Part of a small language model's weights: 9 layers, width 384.
Each number is 500 + 25 x the weight over its row's rms, rounded and kept within 0 to 999. Layers, rows and columns count from 0. Numbers have three digits each. The size before them is the row's rms in percent of the matrix's.

# layer 5 attention value, 384x384, rms 0.098, rows 208-255, columns 0-127
096:530496517499503580484496458555511498499525495503517512530491474481474490489494479482533500467519488519451469530488523493529506543483519473508482503480504487544527501499491493538511479505434474512455542494483500475514478510512527477519471502524493472506537537508468458551496499483507524472515540516506443512502450524497481506508487511466511499490491513500572488480470491551522483495495
091:501510493497491532460538533507495535488443535513496513474491526494484483530500496464526506497524498499502468527476510488536475463528473480531524544534510525506470481448522450539479539501513517523493496491513517519496515474514557506523474582463514485464531510569465487504504541505516501549504511486483486506484506490504587470513478526500485482534503571508506494461461553509497486525493
095:530497468531516525516481499512521464513516504487506528548475504522502477473524482508522521458452486535553510523495556504513504524447516517528539540504469492504497460481485514474520488493513505528515453478529533456491530518483579511494470545490515489496482481475456497485507480505495542479461513525484517525476511514532539540471481527450510469496516492450556454513486513509501450498500
096:488481495471527489495506490423457500524488503499472497533528486488483472513498483529548507507461470509559464498495490538456488547505510526492499501486530537483487506487529504486495445478471498495449532520524494479487504543522478491498552509491500482516460511487498522514548485479457531475470491502529517499512499544498513504535492504451494512526455505548503484474524481496500524453514
106:483533471516528517524526494502512483536485484451493487482516502445491539521462530547447515550511480490565464518496531533517501504490472533479500452501457488478518497537530533502500454490502444512548467533497524517437513529533504472480513493494481537495496503510526521483474445529546466489558466494489501504538497467495524513459456542521503516493507510484469530462508526456512501505518
095:501523516508507492517511512563488484497473500488499492476495445515490468557480533511490486498484471479503505481501483515533497508491536465495443490545521546461467547530498493473545558485564518492476529483522496512501460566518483485512489551502497530532512499509499483506530482511512492509543487500490551527490489548498480514517489469525517531510520504466481476465491497480513506506469
099:470504489488481506505477524481462489476531448462486538490511498520520550548550514496471490487523483503510550496489467517480535467504511491450469474496542504460466496508496476476470517484507497526512499492511521524492480474514465502461516504512496501530474489494514493510512566487528482537505499476522547499529534500484523490529496515503513468529508501519505471522499493479485512482533
092:505494498522489524472528469473461494505502510477477503481523547447511521474518522481529516519523507504499443504513537518473475458546508501516481500468535479470506508503480523448497479499476519458487462486515459496492501538502499495489500477503459485527473445511456535514500497518474498501476524534469489446515497515498492521455544491503506527468524500496437478512486542479515545456492
098:474475511503471548503490501495519504512527460522475482473552455479494506489518515484526446521499497499488527463530467505505523493507474473514519530491478493519505473532478459506528444525530548512519479547504522490521463468473480525505490532489517459492482495502499529470503495480470503543539498507488503464542469498493470520475508492461531475498477544487498526494474530454492479465476
089:484529503503503505480510500500548508509495451470486464545499523497480485474515478477469476520452524485514549487484532510484535527511522522531537513504514505485511470519520487479533517498492528475463427550528493506530515461487464531490438470514486502463475515514533479521508488534465495534489503462483542514484507518497550536510523507507493481523531509508497485521558483524533507512520
099:477490494544491495466518475463470495477494498479494468482499472542500478474525517506467526460506479482513494464515499558514496490488482506524545489500482466511506525519503489513470505467434470516551517546490506528531576519531472472486501468476517529508473502464495506502478481481530507454489491529448498466516564471473498489488464485508482549516482482519483525411518453460469462491559
098:473511494492462493483473535505526501492470508462526543494521530465489499508507515530478533510525515493495514489519473505475485515527494515490500477514501500472531525498456439464505485508535502496491475508534511542503466519534478470490489509520482463492505516455511544476519471511467491524517479461501529486465503524483464472532501518503471489520531502497495505542540520462528561446512
104:514519450536515494453520494425504471489507496494509471504479466509520509498473489487497524540466495560508481486500498494482547540495494528482510479506466483531531496511501487520518504474490508500527477504499528477506535527522528516467515500495543497481510531518485549505506457495510493473484546539471532520519503501500512517482446503524499518476517508524512459491497483475502505487477
095:492514467510487526494523503490489513500517460511492533493478482474484506454499502531503456501529464498477489495473485508447466469502467475481512469516494510458500538555505513498483527485482528484539452502512495485536489497526512531469478503451520509505483485466526486462469506473465463531512513523515546482529506494509524523492476516516469486516529482474515526530501530544519480481538
094:464514515518489505535533490482478516472499491479530482461456504493516478476488509440487448474548542518458496475460490516500512440521517497542473471463491493465488481523457478498498483490478465431464522514510522512488501505496494471479515480500486479432505459498518518502476483481536509511474543509520515494536527498520536515487502552514427501539537491465471523509503514473473513524540
098:525477477506443510522510481531511524492497488520491466494480506487477500511506531472479552504478456491518498502544497507478481552498463517483513504523498519507478528512510476473543510470572473497501509522506492479550480491461507488498483479488483509499505498538518461548457548494514491474486534478557536496484471518498468483540465538490493500537490505456462503509595514510496528514495
093:513506468451515522492503495490500486493477508500501490480519462503485466481482519526486517517516472498514468467521485507504547529478549495504448519479482508516518472494507513478485463517456470489470467527500507478483497488525478517465489519535553513511471522463511477532460510503534505496539533492467498518539516505501545491462534522500480484499527479485490497507560466507492489531510
098:515536502462509536491544571491513554493486470473514512500495528473514489485499524486469514438508537473496527512503475543526461521463499483548546490477465491519514488513497522515455517509477455504511488499503518499484493477510457482533485475473490521477490505538492482493498502477506466495501490509478482548553480479545465509473493490533508532495485471521520518490517494529461516506536
099:544480509475531518489482457501482461484473542571515528464471482497519493509445483538513515495545539500465505493492525498515523501483561520475521466532532481487493509539507561488502511521518518477511508477496511530509531500491500525532495463483468478486476501475478535502517530526512504471525510521513504513493505500511498513509475499462481482495476504503495491508559484486470535495521
098:494517521530484504521490468510502520479528467513525497508486510506512520489509500463484530485551516505474514535530480457509488462478517499505520464520550512496481500450502440513484500508507500548528506521525508479517519476516473478473497504476506522454504538497494539487520545491561533502504516491461452511492479478530515475535526461534504490509477463481463518509486480534498481495509
099:530481475475495506524541502512523520523522490535505500493462481522507507495538509488505509449496484493475480490497484466566497500476521521517481493496502464484513510500492498486480475542498528476481511475496548502494486481472486493518485470505548500482503537504489456513481509435513483491512458502525502520514501476493469499521564466524510497491451500511501549478498485537483508534519
091:497565514477449497476475529512522527486501454454562442505488509502514497475487533503528498501512490491464478526473499521490504485520485514546492549465535519483448498464511455535488500489529501495487503534513469512503491497494510484533527508478521471535463509524504444505537497519465507492502484504455466512484492508514525482470481559494447493490500461458537489525473536483511554497494
097:509504532496496522485512475489513516494544519493487539512509509479479494522521498488549493503485549482508533493517525512463497491549463484497487494549498487481519482556460526463532471487500500503434499457504480524470507514534474534544490514499486483511517527492542538528497446480459500471495523488523530497510521513514506483465500515495498490518502538501499477483520549523525493481505
093:496496497524489498488474490514476536526513487482493449521545487499493508531475473494525503481528506544496511551554527487497521506525488460464467468492481497495521502465464492520487512507486512491493482452508484486518505510490464495486481468480494507522497551454502471483540542526480509475504492505466543510513494512471534487512455507485440537519533497518485510553535481471502522509503
096:477500523475482550549499503435486461504510485539484467512490490492515474483499504529482492478509484453483538484523503506525505500497502459540532515523475526496495544489487521507518503487514526487478473483514454544493478458489494510481526494499501511523468503433495492498549456483459475510506528525494511488493520499526504465507466539447498518522562475495479508477498510543485503533505
093:506496478509512467492468521490555505525501511509463431469466559466485502503456519536515556532478470530516509467536508480484543497524492487499512523542472496495489465503485516469454504493541516469483494498494485470485489514531474475523492530469494458491501475488543473497471519535522502480498506468491496488515503500516441510514506528493487503472520467463483491493475491502491530460472
096:558485532444535523513488458538461497468468525478478478541471506504509491544501499505466486548500511477519492504519482502515477496546526468482532530468507533523513453527521442515522499520486488563491502527505536558504483490489541497490485533496496487489498445479498473519517499519483491485480500470486508468497487499517515484577541517490488476538479486515510529507512479492523547469469
095:505456467492480527528499493549509493497496573449488495515470520552562472487510490471537481515521528507478482530519538462485485492480523554521452500542485514504511518463474497539512531541504507494457496498511517512554510462527548469500512515482509493542522521483516483482487516485512506509495508501523469513475438528543495496527514490485457484473503495493494535539486553502491494496517
095:491504482534482453516470512478510479496511458511482507501489471508522504481480493512476494514510467489511501485502524533498512510463503499493449476487494518538489467471482496502461468517531522499528504510492550579522478483515480512544488526501481533506519495512544529514478486505532504532507491514520530467508548518513502526452490519519509504474516524522471516492539509501460501506520
092:483462464507510457485469494508478491505499507486456480455502459523460493490493552475482535489511508537469516520500474468529533527449482474529461505512514445537446478495479497530470482469510506520520509523540506531550525494496460483517513513499491491469481504531524516533517494521545536506493501531460501489514511503514514473507497505527470491498495558504536481500490496505497508502515
102:500481499501493428476467504523522544483490510461498479490501555503501497517533503478474529476513442465500506529481446583493513475494541505454511493509504533481461517488502510486561470499505508493481509467472475503525513472481500480531496444533498519511485511517512456516506488499505496523463485550526480510502488478462448516509520493495482490523495520486482502496518539463499520482509
096:490522518502484478504514471482483503503523556508526480523515486521498451530573488486448474494524539498511495447500482485514499497501495536520503456530444511453501488504548515553517488494531496517503513552498509513525496513496469481508496462480528539516451455478509528522473504493514490502503505479518513514543507499482473561493529513437522481493503522512451480499556496486531515529522
097:447474505482508488483536488572491479478483494505554494515503470515482489523523489518481509532467483503482495532451510490509506513489490509523514491527488489486509534516535497465502429500516522466490496490448492507465475500481471463515540529481516548509459506487504528550531533506500577496478490493499521540493524492473449491493484516532503532499488541505498532483502483435517466467477
107:500518501510525502538454494508485521474513488516469535540517498516509543532528460508542476495461548480492480549530519494518529500525479493445513538528496484515494545495477464506525503522511460499515519491490490464508476457504557507513491485497453496524541475483483502513563496519485505492498555502569505473532487534479523511480553421507513493505501507522494473523497482498519519450464
100:493544501519492476470503526559508528476497502522451504455463504481485490522525521528490490482496518502489503511454505531521517512527474440519503455488491501473496493535533504487467463466514461476500476482491489512513491533501481532509503512494475506480499508543541549489472478511514463505512538516508519506516521455528469513462464492487496522513494480493576510487515484464544499508500
095:557459475532530478516516462475465508533487460523495493515572525508484514543547499535517508479479504490503496490428527516528492504541484506482508504475511528498493441546491507480497518521499488493518467529513522483505483470454472466493456551504497501517484473504496523519520491481539541489488441501482544496481506469521503488486481438472507483494511486503521470499497534510531473496503
093:514478514532538512505545485498513509471508516480466513477471529518497458500525496502510452535508472492473511540464532537485477520516481509510472497502542500489552494488503490507504483555479474541474524524446529529479518510523486496494495519516537514496512461471464485512543523496496504515478499573528486527515472490474480504540510481491453450464505480492495498496477491506503500509510
099:489498525475516499497518456524449501494516489541507552506461473501512517497497501520459499509530515489510516500467442516520526484512450547473511474504498489483493527471458502542504468472466482455520534465489534506509509531522482500520496478486480458502508486451501518478531503485532472539500520546478525529489555489519500565508432453446500555474477510496519486531452453514496529516525
099:519456485515507473491566504530529498528487511494508475522515511497472501507484508476523499508486530541484512534500554488504522560477498478499528502490499500526506484487450521555473512561480544490489514473456471509521498485499524497497438481518506481470494541479459496531510510507487517484490527522535485498478510520552506481488500514573487486501550493481489508492505527519486477515529
089:479525505510506482480500494534483490539489497523484462504495507513556530525487514520509461495537504484481532532504493539470498474462487474477476512487495490558537505521488473493528467523442474494512513462503486478481504501495508515508483497484491469529526505504527515504506486494505532523538476461538483533516497500515538499461467535525530484480520513473504491500512506537477530488530
100:459512531512489507472473482494435552449495490473546505495472499510531484522508546534480436479501518504501506495482480529498501478506517501490503479516499522521482525528488478486513497505503469533502493478513470434509508559523529531460473469508503530492482471570519529481454534498546487529513484495467488497531553491518525494473507483492453459472483538502492491479497475507496510504483
097:466509477555506536487508461474502487500508517524523501527488488525494544548529506530505497540521491511499503572515501503471501472490477518528484495497528504562491464456508490491472442494478474530520491517444540477482539529507501513496501492497511485527490513486510504459483493497486543506486480539494504501512529541547535522452533497503496529514463494514459483517494504488454498504496
100:499560512523469492476489479508502501502487501485519493484528499534541526523509508443542498505484499502463471476522418510476507512493481497527503514510510484554499456481496542479498497563509523522476474499516502479465541512508490491593491491512454481525510486492508541476516468548522509548517480502487508543518467526491474519487482502462477526465499475521558496535467519511550561492473
103:490482493522517447474498511493479497524503524541454475526488495458497504524475512552526486498480479505512467502466514500473517483524446547476520500514502510505496488509491483551502494489483443508491499478474497517508481552522535547487488504482508491496467513529533493472470523544477522454534503482464488533492530482500472551498533487482493483529503510484535446480555485476524487508512
097:515515525499463471485481450483449510475507485495512486521525538484519548530482485522496505478485536489513525539509514518467484510468462513565518495487509515507489538478545492520492491517458457527519461529458505481468504515472559518473532490538473494530495521490498532495516510545512514527493503518484515480511496523522548451475464504493531474557495535513500472476539496499487521491471
095:437522496529518515493500518511514522481530520533520495478528528518511452548523527469472472465553514461482518505490484485517502469524533507532428478507497478490460468497498520528495512502488515499492499504474535536496526478477472480486505500519498501478487500557496487468471494516490476490508430524468476455508463504517516473513510517512490503461471540501491490519528491478514518503506
102:513515518519429518514516514538510479527464543485496507463443454490485479439470469485552536546537525513481507490457460552521502504523535491468509501503500541454459511486528513508494502540527537516473514488509505542510514498483488492494505494526484506488477463501495502492467499494493469557516506535482502516517471493489470523572515505506517473436457490492515486500461479494547460522515
101:484465491535483479530496461510529515507537481506491517513489471493500489451503516510483519549492511535513514486524507501539525518508515476470493505510494534512514530541512512499513511467559480409482502463517483538523486536508506487544512522485534509458470504518469471461509516487499484510475515443509474491474496463495504521516528534516438510492486514468504507494514508510508488510510
# layer 5 attention output (transposed), 384x384, rms 0.177, rows 208-255, columns 0-127
094:510477475513515524502537470538490465489510511467524545482476482534475482509447480490510525543501508532520500522510532511516515461480492502495481499493461496535520527480439499503520479548496498446501499445502513490539527478520481491521489457467474475522521527480511490492526452453501519544511510473551489514516487488485486503538490500510529495516510540503519496521510483535547493510489
096:496531516503514566449481550502531515479530525511480486490498500511495458506537545523496473500470460547504501445523493511529504503512489472515501541458470502512425463489516499494488512497511508447494495488499522497517500464519512471486462525488494491496458537486520524537477537554525519519541517438521508491467519524494529521496476485499495494463538489523490506500470530509509475511517
098:530506522520533462466480496481517481462554463467476529497491470514439483509498522523503500512509486541554516451491508551526516530510486510536482481489475548521519549478520446507489498463545505480500469545494561472478513527495530496490468451509490499484518485494497461471496446465508548493461459472480516461488507498515493470469522495518508491517514465470505492471512501465497502496507
099:518498518468468547537535503509508508533511502526511548498472489529492438500504496507507512516505471473562504521521460491498509580481517503483493482487519487484512509502479526490471499488500517524434546510442511489483508528469501506504513510522520494523514500466470492473484494542483527495498483475525512485499529502477507493523546479510471530512486484477501480489521500517499483488514
101:489478483528501456483500492463469521509501497495530483523520532500498461541506497550535513496523512481471500482521507495528516518508503512487528474522552548506531481505511479523466459455501470527525494497484518488498532533542484488522502523492438524516472491520444552549518512492539523477510503558455510528523480485493538529506482536530548448482460484479488516509463551504500486530516
098:494532528515507491504541559522495498493475481531528508507512487468536499524507496465486518486510504491497525528514425495526528513506528487488501458584508534514531490488540554491471527500477504511500519498486456524470493532477497479520472522474515467505488511507475527475498492586527477495503489516466509476492462559494515513483508491525515486523496482490483531497486513479452498518496
100:490498490509523517497546483479509484462511511458478472463540570562499512482456519496449533470541456482532525514466471472479497505496562461498486463526542525475526483497490534519483514461525469523499543470520522513543504483507488512483569503493519487539537563512499502497513537505488490517496513513508503528469499515537518498490462538488487520486513523494477482483493504498474492522483
094:463519489542484518461519509544465526528478516512570533486508513488521476528510512473497494511477462532505484466543523519517525476532464504493463482491514484476485496519472472496458517551473520504466507530510463515538474523457486515501505533463468452496510504518515448507514504531523512483515491491481482472518510467501574539486511487488474492500486460491502480523486513432484459443507
100:499524496473463511484513493453530488495511513491494502486528554490514495463502524491493507498468488491514494519562527460501526467473498465529484502465499455494496478494527529524530527514513524499488493523517523469515513442511505537465509448494465475533512556472521509487559540495504501509493525510511481488516538457500475473510516470488497504448489493487474528481471529534509476488537
095:532500482482521488496457481481540507507504449466435510530481475480476502530545499480522527512501495488520512455504501516495513513541519484497510503513505482499475507487484515547522474503504470514494534574522521515513515477506515510508454498511505447495526497507495513505529523516462485518448494491475512465479504533531484528516516509531495472506473529514513493501527509494502504499504
100:483466552482503469520477513537483522492511505518534477512487509514473464483532421493493538485527524466511493456467495521444519498535515490491512468524518525502538539467461493521437490484457482499527522513467492480450503479501502496480506531516500487533490489493497489514448569519507560521483519483461510445490523486519484542482434500518482482516454517515486492465512482473489509465481
101:457465464469453521492491467487536537492508498537513524496459521485499493493493505507485529516536544512474503518513489512537490519519512509491503494522528508464510502553501521501500514523514512522505536498546458527547480523541432506480491491540438457493483549500500500529531505517521522473505472508507498517512491523530487471499501503536509516513516502505442521504511490494491501489485
096:454486459538525490487519486524483499493519497518538473504505519476524484543529460502507516498503497506484532497494512524483523506538495487520490461517511533496463486458516514482494503487493528509532499519472529478449472525517518494541508501510482496486492496523493515500492496478481593489481517470484477497506500530510477512506486495549541466473475514468518477534470481491502479478506
096:481494516528494497479522518487493525496513458520515506514512467507472498484480470521518533479509474478487490486442530489493494501488486470482475574512510547470484511531490501528468506520498479528532510483517489533521500541508519503489513530509516458517510481526499511469461469496513516476456492489440500496524477513538486497453531483543479481496435503484492511487462517498464533539501
091:473481517546531493509498487512491476507470521498566485499492470541497507503474471495454458513516507557446471491502515498511548476512485497533448503536484488436483493504509450516513475483483475476511517499514532518487513509535464480499527488498481451502502466523506480503476512482536510446452529517441522509494516484525471512481514506501446467519507482514511471459475487448528517510487
101:484477476507542510531456526469518542513460504491447507493511480477533506501483492497512522539533524475485504518537469490506497539488510459474490482500464462496506493472472500494509496558484497512497474556514503466544528460500489517517486523481472488493528478513518469484456531511533489500519542491482499517507503486542489525563447540505518495457480522460510555450488529474447488500549
100:468520521529511527533466454496508505500492484512487518524503468516466449503503482512466533511518495529469489526533469470537539508498491504509497462544519534508572479472473478519520448458495511539501552550444514520510520519489501488518439497523548485511498479540458463519469496496530500492534510480458522521518500480530529511547471495513506460498492498525504473476460479535464522469489
091:505458470516505516500499539509500533532457486490542490507530481461552496502502481489478509509441517485485486484525522507493470475518469516544547520504497514535503437510477485542498478513461473489481515509546510504525519517514507522522500493481510544511523491543477498550482492525475533497517513471468505491529495499493457523510466502498522470473471503541525514517502447483430507459447
101:491467508554529488491485464507501484467545517523502491486474477491514514534496476547517498485531495514493492507454453482507520550515519534481490472545523502520463528489497519501502469499523527483504483492489466511510494509479518485546511521494511509480503486513493515524508509536520547534534555552449470462469504477522482529460519466440492502458524524512475470488471515517492542508518
097:503542502469507528503547527516489506485492495475519523493523513542508525494474498491526489460509529474495470495500534527459432521493491516494503493485475508488441519486509531494497530505512495484508480452491467494543473511534501452470493502492570508534474499510538496484496517530461446520506537484516513495439542488539474486497511527534530484486502497493498534475507497491498530491513
097:535498472455512524515512492479476486527487508473479540507517492520469489508509507494468537489488489483502473504460478539511532503437484508506496504483468433479527480539534460478527506498446470506488485456494528509485507515500472496514502517516560520499502514501529515550519442457487484479518509491521512512511508522474515507487520500528477474516498515504480552542515502519475518504520
093:501515493494484482470494516523530512553479471497501487502486501520497504480470524509487528571464502521535479455495535522518534524454493477485462478493541526509495479494489503524502485522488481506499554507529480498558528495501482483501505479516481490490513507460516501472536499517477532479470447458521486543502479484514475464514463498496486516476489475491469480488518489503488488489487
102:503486488508491502456508490440452529539490505506516515493519534514497480515569504452531512531520486454538520448516500475500547492548545480491489498492514520474494467533490504504499509504512528555483525501517472536486533489486485467496491493536460476478549499498519513498507509466496530499466543471524492523526477512497543527515522517512499503484512506507488511552478512501528509482528
098:483460537496533526494502494532469487494529490443547511551500497546541504512484474457527499457511505503498521506471483499500500512488537474480475517537507498508497525486485532497476544521496450474486479468488509487506503546454531483512507542425478471524505494506460477500550535502506523503503445520509531492490514533521468500503519508482465525484536505488501477526489469508494485544518
099:506480518470488491533481488464469504488475501521497476511480497488541495469489493493509497495549455472456528478481418478507488472491469537527520519499493485487510511487463518485509498507516528493507517502481445505471511482489501483496511484492510492506499508494465477471464482464476472498501442519525491505506464509481461481520514539530494524510513460472505477518482515538469516511563
093:518541488484480529482471512447462513525518475453457493538487520466521503508506517470519521542506521474526475449554495433497501493518497511478522496480503492514500484499481504500486479495533514502504521493501534454537509495478496512522455511499456487494510471485522506481508527501500539465529489492504511530482474490473496504500506487502466520510477476443502450514499495464489513455528
097:476491477453549513525511485486510472521456483518488497541460504491500499551459518467501511544495537546475492528472504518519505523475504469528499548505516497521510455532480462507476481498528487502455511489496520527540504492541503500509516479523544483509465470497486511535489505508450524481473465521526491498497504508506507480567539523525525523530477495490484528448495514462506459491537
094:499480483468510493520490494499479514489503484519478552507492471541523492522492515473528484497474512529518481496529509506518494454489459517496476524484477511445508497512528492513565503516454478451498472502507471495522500533511503538501493472518547511522467514563528474473503514541469476497539487481507506515562482525477495492509500535457461523505510481497515519488534503494519511499469
098:549541544496491502512488501486515457473516468477493455498507505498500504480462487510454542480500510520471507497500514493553476477490480490480475559469482481499508501503502470483507496472481544507542512495491508509451536530508569525507452479516481540517492491515525512471493462490532494521514542488488519513547507493505453537504512510494500492502483484514502463498502513509480468482484
094:493519480490510510459504486516445486483488492449479515488518448518476536501529517544455533464470567514550497497532488484465481493489502476492522493443508504499458479516519486512474487495519549515539491509435576539509509539476530480515509476499487519493469516526520510503516551544515511510507509494482504498443514510518491512502456475523488500468473525497514451494509524501482516516461
094:521525453490511494505489512425536507510467523507451559494513478528520488536509513453442511548483512531514496534480463513502515479457502519487518489516477547477481533535488503488508538496467498524493490507490481492484505512486514503511481467492480497543496526503497522521494477533493462466481526487474497541512538522469498519520499524492514507498457505505465500532536512486523510468527
098:501502514532521496523483488519519529507524490499495511517511525527490439514492504500509468462541540472478496511504511458461552471527461539490519476499516504508491455473517515538494484557486503516513530541476516526467496496481509474483490487480569549489461486461454500554493529510505520481523496492466469521515488476469483487522519485497476496520464525459449496466496473505514513499489
097:523496486455501521524544502497469514473516509511501494480466524500505532481480497508404520500517517475512527488526477506520540548489515487484481538578463533473511572480542479536528490483509453449482489486503495474512496512482493460525481548519516553463513509494511533448529512502523509515493489521510505515496487496472476478456483522508542493512527523489525509521546550508445494541450
102:538510517486531534480486495487507489479515531500463516499478533460544558513516530485470477526507514531469507551478513532525501483485510514468496495478507466490533539502483534475512505484526505449476472497557488470502460505501537512483490462524454528464510458455468531498501480493512497518522483479546500488488498520513457509476532428509510490491568487529512470458489497514525474499521
102:518495474488472466496493475487496495496521513504473489536524513475481499517468507506505517522521496476488499519478453449521515473502529498525474511514530527501461525453502471531469521469512502498516519530511482528500507480526523542478506471471493522491506475508482505537506516486508477497489511531468516488533503486500489505529468495524554496528465525503494520507522483510546475495485
094:500505496506523511502499504483536465524494444496488513523536545499492501482484549504505511480530493495509464536468507494520499535488504507492499478505557492530504488481516484480488510524526503480504499537492505477474488504476522506498516476540528470478526460458491494506484523486508478483502453471511526503533502447509483517500489488508515527489493537495490514523500529486492481476493
098:510482505558496500525571481484500502462518536489513500444458515493470559504521503494528519514459463547454509503467496552507524494519452529509511472470484476490516531494491463512496489484537492472494519502471486492460499529512502478495504490479512519510526484496503493522489500470496502508486490534512500516524434482460501506528497509502489481492506469522473490503515526467520457504497
099:509530532507521495520540506484489527517542498496514519522512476487487525520501460526494497545494555497461519476461509519506522463526519538464505477525486489468512502432516451476492472467545465499515524456460476501485453501518509472493531490471480481515489478512489475459485494502486490512493519478496505535464536486520437478516480477500523516532463522526536530507498484536515509524523
098:492483468493500487495525542523496525495464496506491467522507472509508478517539542490510480526500494500503530524471512546516472519465485460503501471480492526493497513473528485557515475528483563498482497453478477476527504524512512470509414485510530495469519516479536527490495511493527514501513476502521503541490509493488521516457516472515503483487573514511566478542528521480500492460573
092:451492492482514468508480504494480514496452512494508488520538504519494483501462564489447499534458478490505496472524470523509504503500524475504451495516530509539528466472518477524491520485494483523486467437481460524496532539492489507522468477472563477517515492497528471531517499516505512469530489528518470535495479513492490476485473513495478466506509518485527473518514527479481524509522
102:536530511533477499512498492485513539458530512487511479482514527492489494492528519539452497475479505495497493500497538517497524477517501492494483495514531482528477520512534479543498541455534498476510551474499510477512539518482543550472486497468516494501477472500464466551462478513536493524478515508454493547521497510452493510470500532519506483509513521503482506521480475552518452543498
099:488501484507525487512497526531516520529515498463509460458498529499478493538561490497492485469494505506436497496514525483499549491478487477473482482487515501532504477459475467487472474481546475485508502496498467490506500505461513486496505493514528493529499475519543478484506511488483535500492477500485504466469534515513474510513530538497511568467514514511474481503515498480504497516512
099:499540520455492479500536492486503515537483458541454491469475511508517497517499500488515493523474463481482472466544466522496488486466529473518513446518471463484507487503521491484492519524513523502475495483485531531533476508478516480555520499487465437472527507517472514495496476552482506470470526489498508520543494480466497495518504510500476521519507474510540467511528491515508519494478
100:469515511492496461503469522462542499499503485453477482505488497471467517514518524529483519536447514487514523492496523516516482539457451490498540483518521516518489496505508475516504524482536513527497526481472496528499513518473505504505506453488476492518488451444512515473507515520468523480471510457505523520467493461512509551480494506490475511486525523480451480491547516468559485514524
101:550513493487475488540482517505521510501505490482507495461492553546490442526491536475432548503512481498489534465550521504480515509486498471524507485479523505542505542520484478457522520514526527462461471520498480471504522470499509500473512444525519491484497475485492506509492548522499499513487501490475512474480546493527478467509477530551515509496508465500460480510516501503509516530493
102:496508519459516488501494553522512499512503487492519532460489490508532491529506519509535460517462556501490485542524528550519536442503503490498491528542476462520446471478512445514488488572489495477522486502478474509446521502480540516452509474519552480500529534527487490494514511545498498491496461541482547510512531493512514509534528512491494506495486496524501529488478522469485511505490
100:527505518495472505481543501530530519469521513497498509503503428512477506449485503520536511557508544508515513510496489502539498509494490478481478519507498493467507477542557495507475503459481505509468490496498469494494492519487505526499518511452505524509503513521497469541506498498475482532502515493497516561530445505465530495528474485527481482501496503496493475487539483495515481441509
102:474518479497494502497451506524459528475520472522513544546545398490530482493501497484492495518506534499505506542498496469509500523514541534518522521509532524515497495506481480518493490554483488484538520490505515524511509540549464515482511527476488519504425506530487503500504498508476484541531528516492508498525496506498539491514511517469477487540503567503514475504508502528482531462500
# layer 5 attention query, 384x384, rms 0.0721, rows 256-262, columns 0-127
083:495510517495515467499518469474495486471498432520474494480506520531487516538526513479512524499491547518508482459448499507485513509487475525520508496515454464471514486448458506487533511493524533526536539515464506467518505499528517469487478524484535487514498480496515479527450495487471489512466513567484480498481524490507488525499511496508489521521549524470528486463500506484518464567486
077:453443473540494512488523505530479534471510521511514521456493473462505481522482481521489500490470476476480470494494463496523542473513492490481490508517497510494505518471523509422494519520543545496463509503510496495510492452512501569485502491562462516492501488446559505493516528494471509534501467496512527515488502521486494529458488530513527486530472500520495497538529544492446466503510
084:489486504498534491439478500494519517522478519464457509482484493506539493473524533522499533474529523495504515492477521517486496464462512450475500515451519521508489491516506493527529538536504500489507507512480463511505500531516487471542455485473535492494501495533501468482513507508515487479513506486522476527578501481510476468531478528457523499473503475526495473491517534486461513494456
084:557504486493485493514477529466533456470539448513531524510480479532489489474459535527568540525509500521500492578479527482535481485512489516443453512500515494494509486459511455508500487477540540460526498526490467489519493503504532510484507523504515536527490494472476507502463502497518521534444492497482518501490451485533490483493481527479471518549527511513514496502502480516460534491517
085:535512517526496512509481535504511470479512454466493522503505526539565491473456503504496472489459541533471465549461497477505487487492479504506475500502468541485483512506535488548477466491522484540491472494482474481491538507502494450537545479488497490546521517495502475473497456499509484498525526486533518471500476467496530529494513496499519469518499436520514460480507481466540512480510
084:470536498490467480522518489577507491541494495450478519536455502514472496508509491517467480466483503529513505492523492520513518533518468492460492485514484526483472533479567465540496525464510494522560518546502515458525507482451525497484548530492470512472543540473489495440526479519513495508471522506500503513483517506539490528470502522492455513508504508461443462468488506515500461512534
083:453479471454494485454493472500497505537465477560470491482481481445475515528512476500524507478457509492485471460518481466521456494522494501495513500500498529475479500488471502494538493529505543496493489530510489503463508532498497489514474517516526501490524490515493499521462542505472503513475490502494499484535515521478539554470547474532463561531475540474498468517476503497447498515487
# layer 5 attention key, 384x384, rms 0.0742, rows 256-261, columns 0-127
083:538471453521494500534498449504489460510526461494486513546481521503482521512466506471499486515522436496516487504488459484541494462527487466510461491514523515510503517468508492513462410522467468448492472441495499511456508519535502499539485467492445445547491459499499501522502503503509471493523507487496507491493545521457501458481508455521462481506476512534502524475522523541497491494510
078:509511558483530518459513531519499531474497447472460535504502527543508529459501469495490504548565491558478513505530462513478493530476554505505494504505466523524479511495537473530479502453503545493475514520493548491501523540526467491481516507443534544523507486494507479532512496518474471479544462526499487496525534479486523498518505467461497514505546500497510455490465451469534484523492
083:504478475508516481542545483476481485542528478479528479455486466502483520486448511480516481456468500488488541474553510430509446509534458543533472506472458525491470515496497508471527503515504493486501479495508534469523523472466481535510463522521481473483512525496525502486451477460464501539481544551518452504487525477455475462473544540497541516486460518513507491512540555499511475479549
091:449523526488521540480484466494487504485519527470481514473488470487531534462464451499502513514472451516490494492484489499513505510511504528476485515510488532543529450505543525450494534502474473520500478531547497484443487547526497467495546492513488468530525458529487465539489534529533485532512492485470469490521497513486531478502503498455511527492480471514505492456501483490512442520522
088:476540519528523518498426491499475474500554530476496534503500512495503525543520509483491516508504457495498531518482474510492545489502502549520497487535517482529504471479516457480499533507481521515506482527496515501534518502491534523535542472550503449518472483527489479507502504489575528484501463508468517494513511517484556542524497480475468545474494505532487488482481470468496467553503
082:502531485532530504509532542511465491509506521493507483492530541488505508487514510453520501482486522464464465539479508476500493499530464483494559516502506465521517514478486544473490457506519534452508495517521537515466522527556527469477471502485495526480482491478470476479520519474477465480540559516523461454485508550522551457445517511529493523503511476531522536508510502503492504515515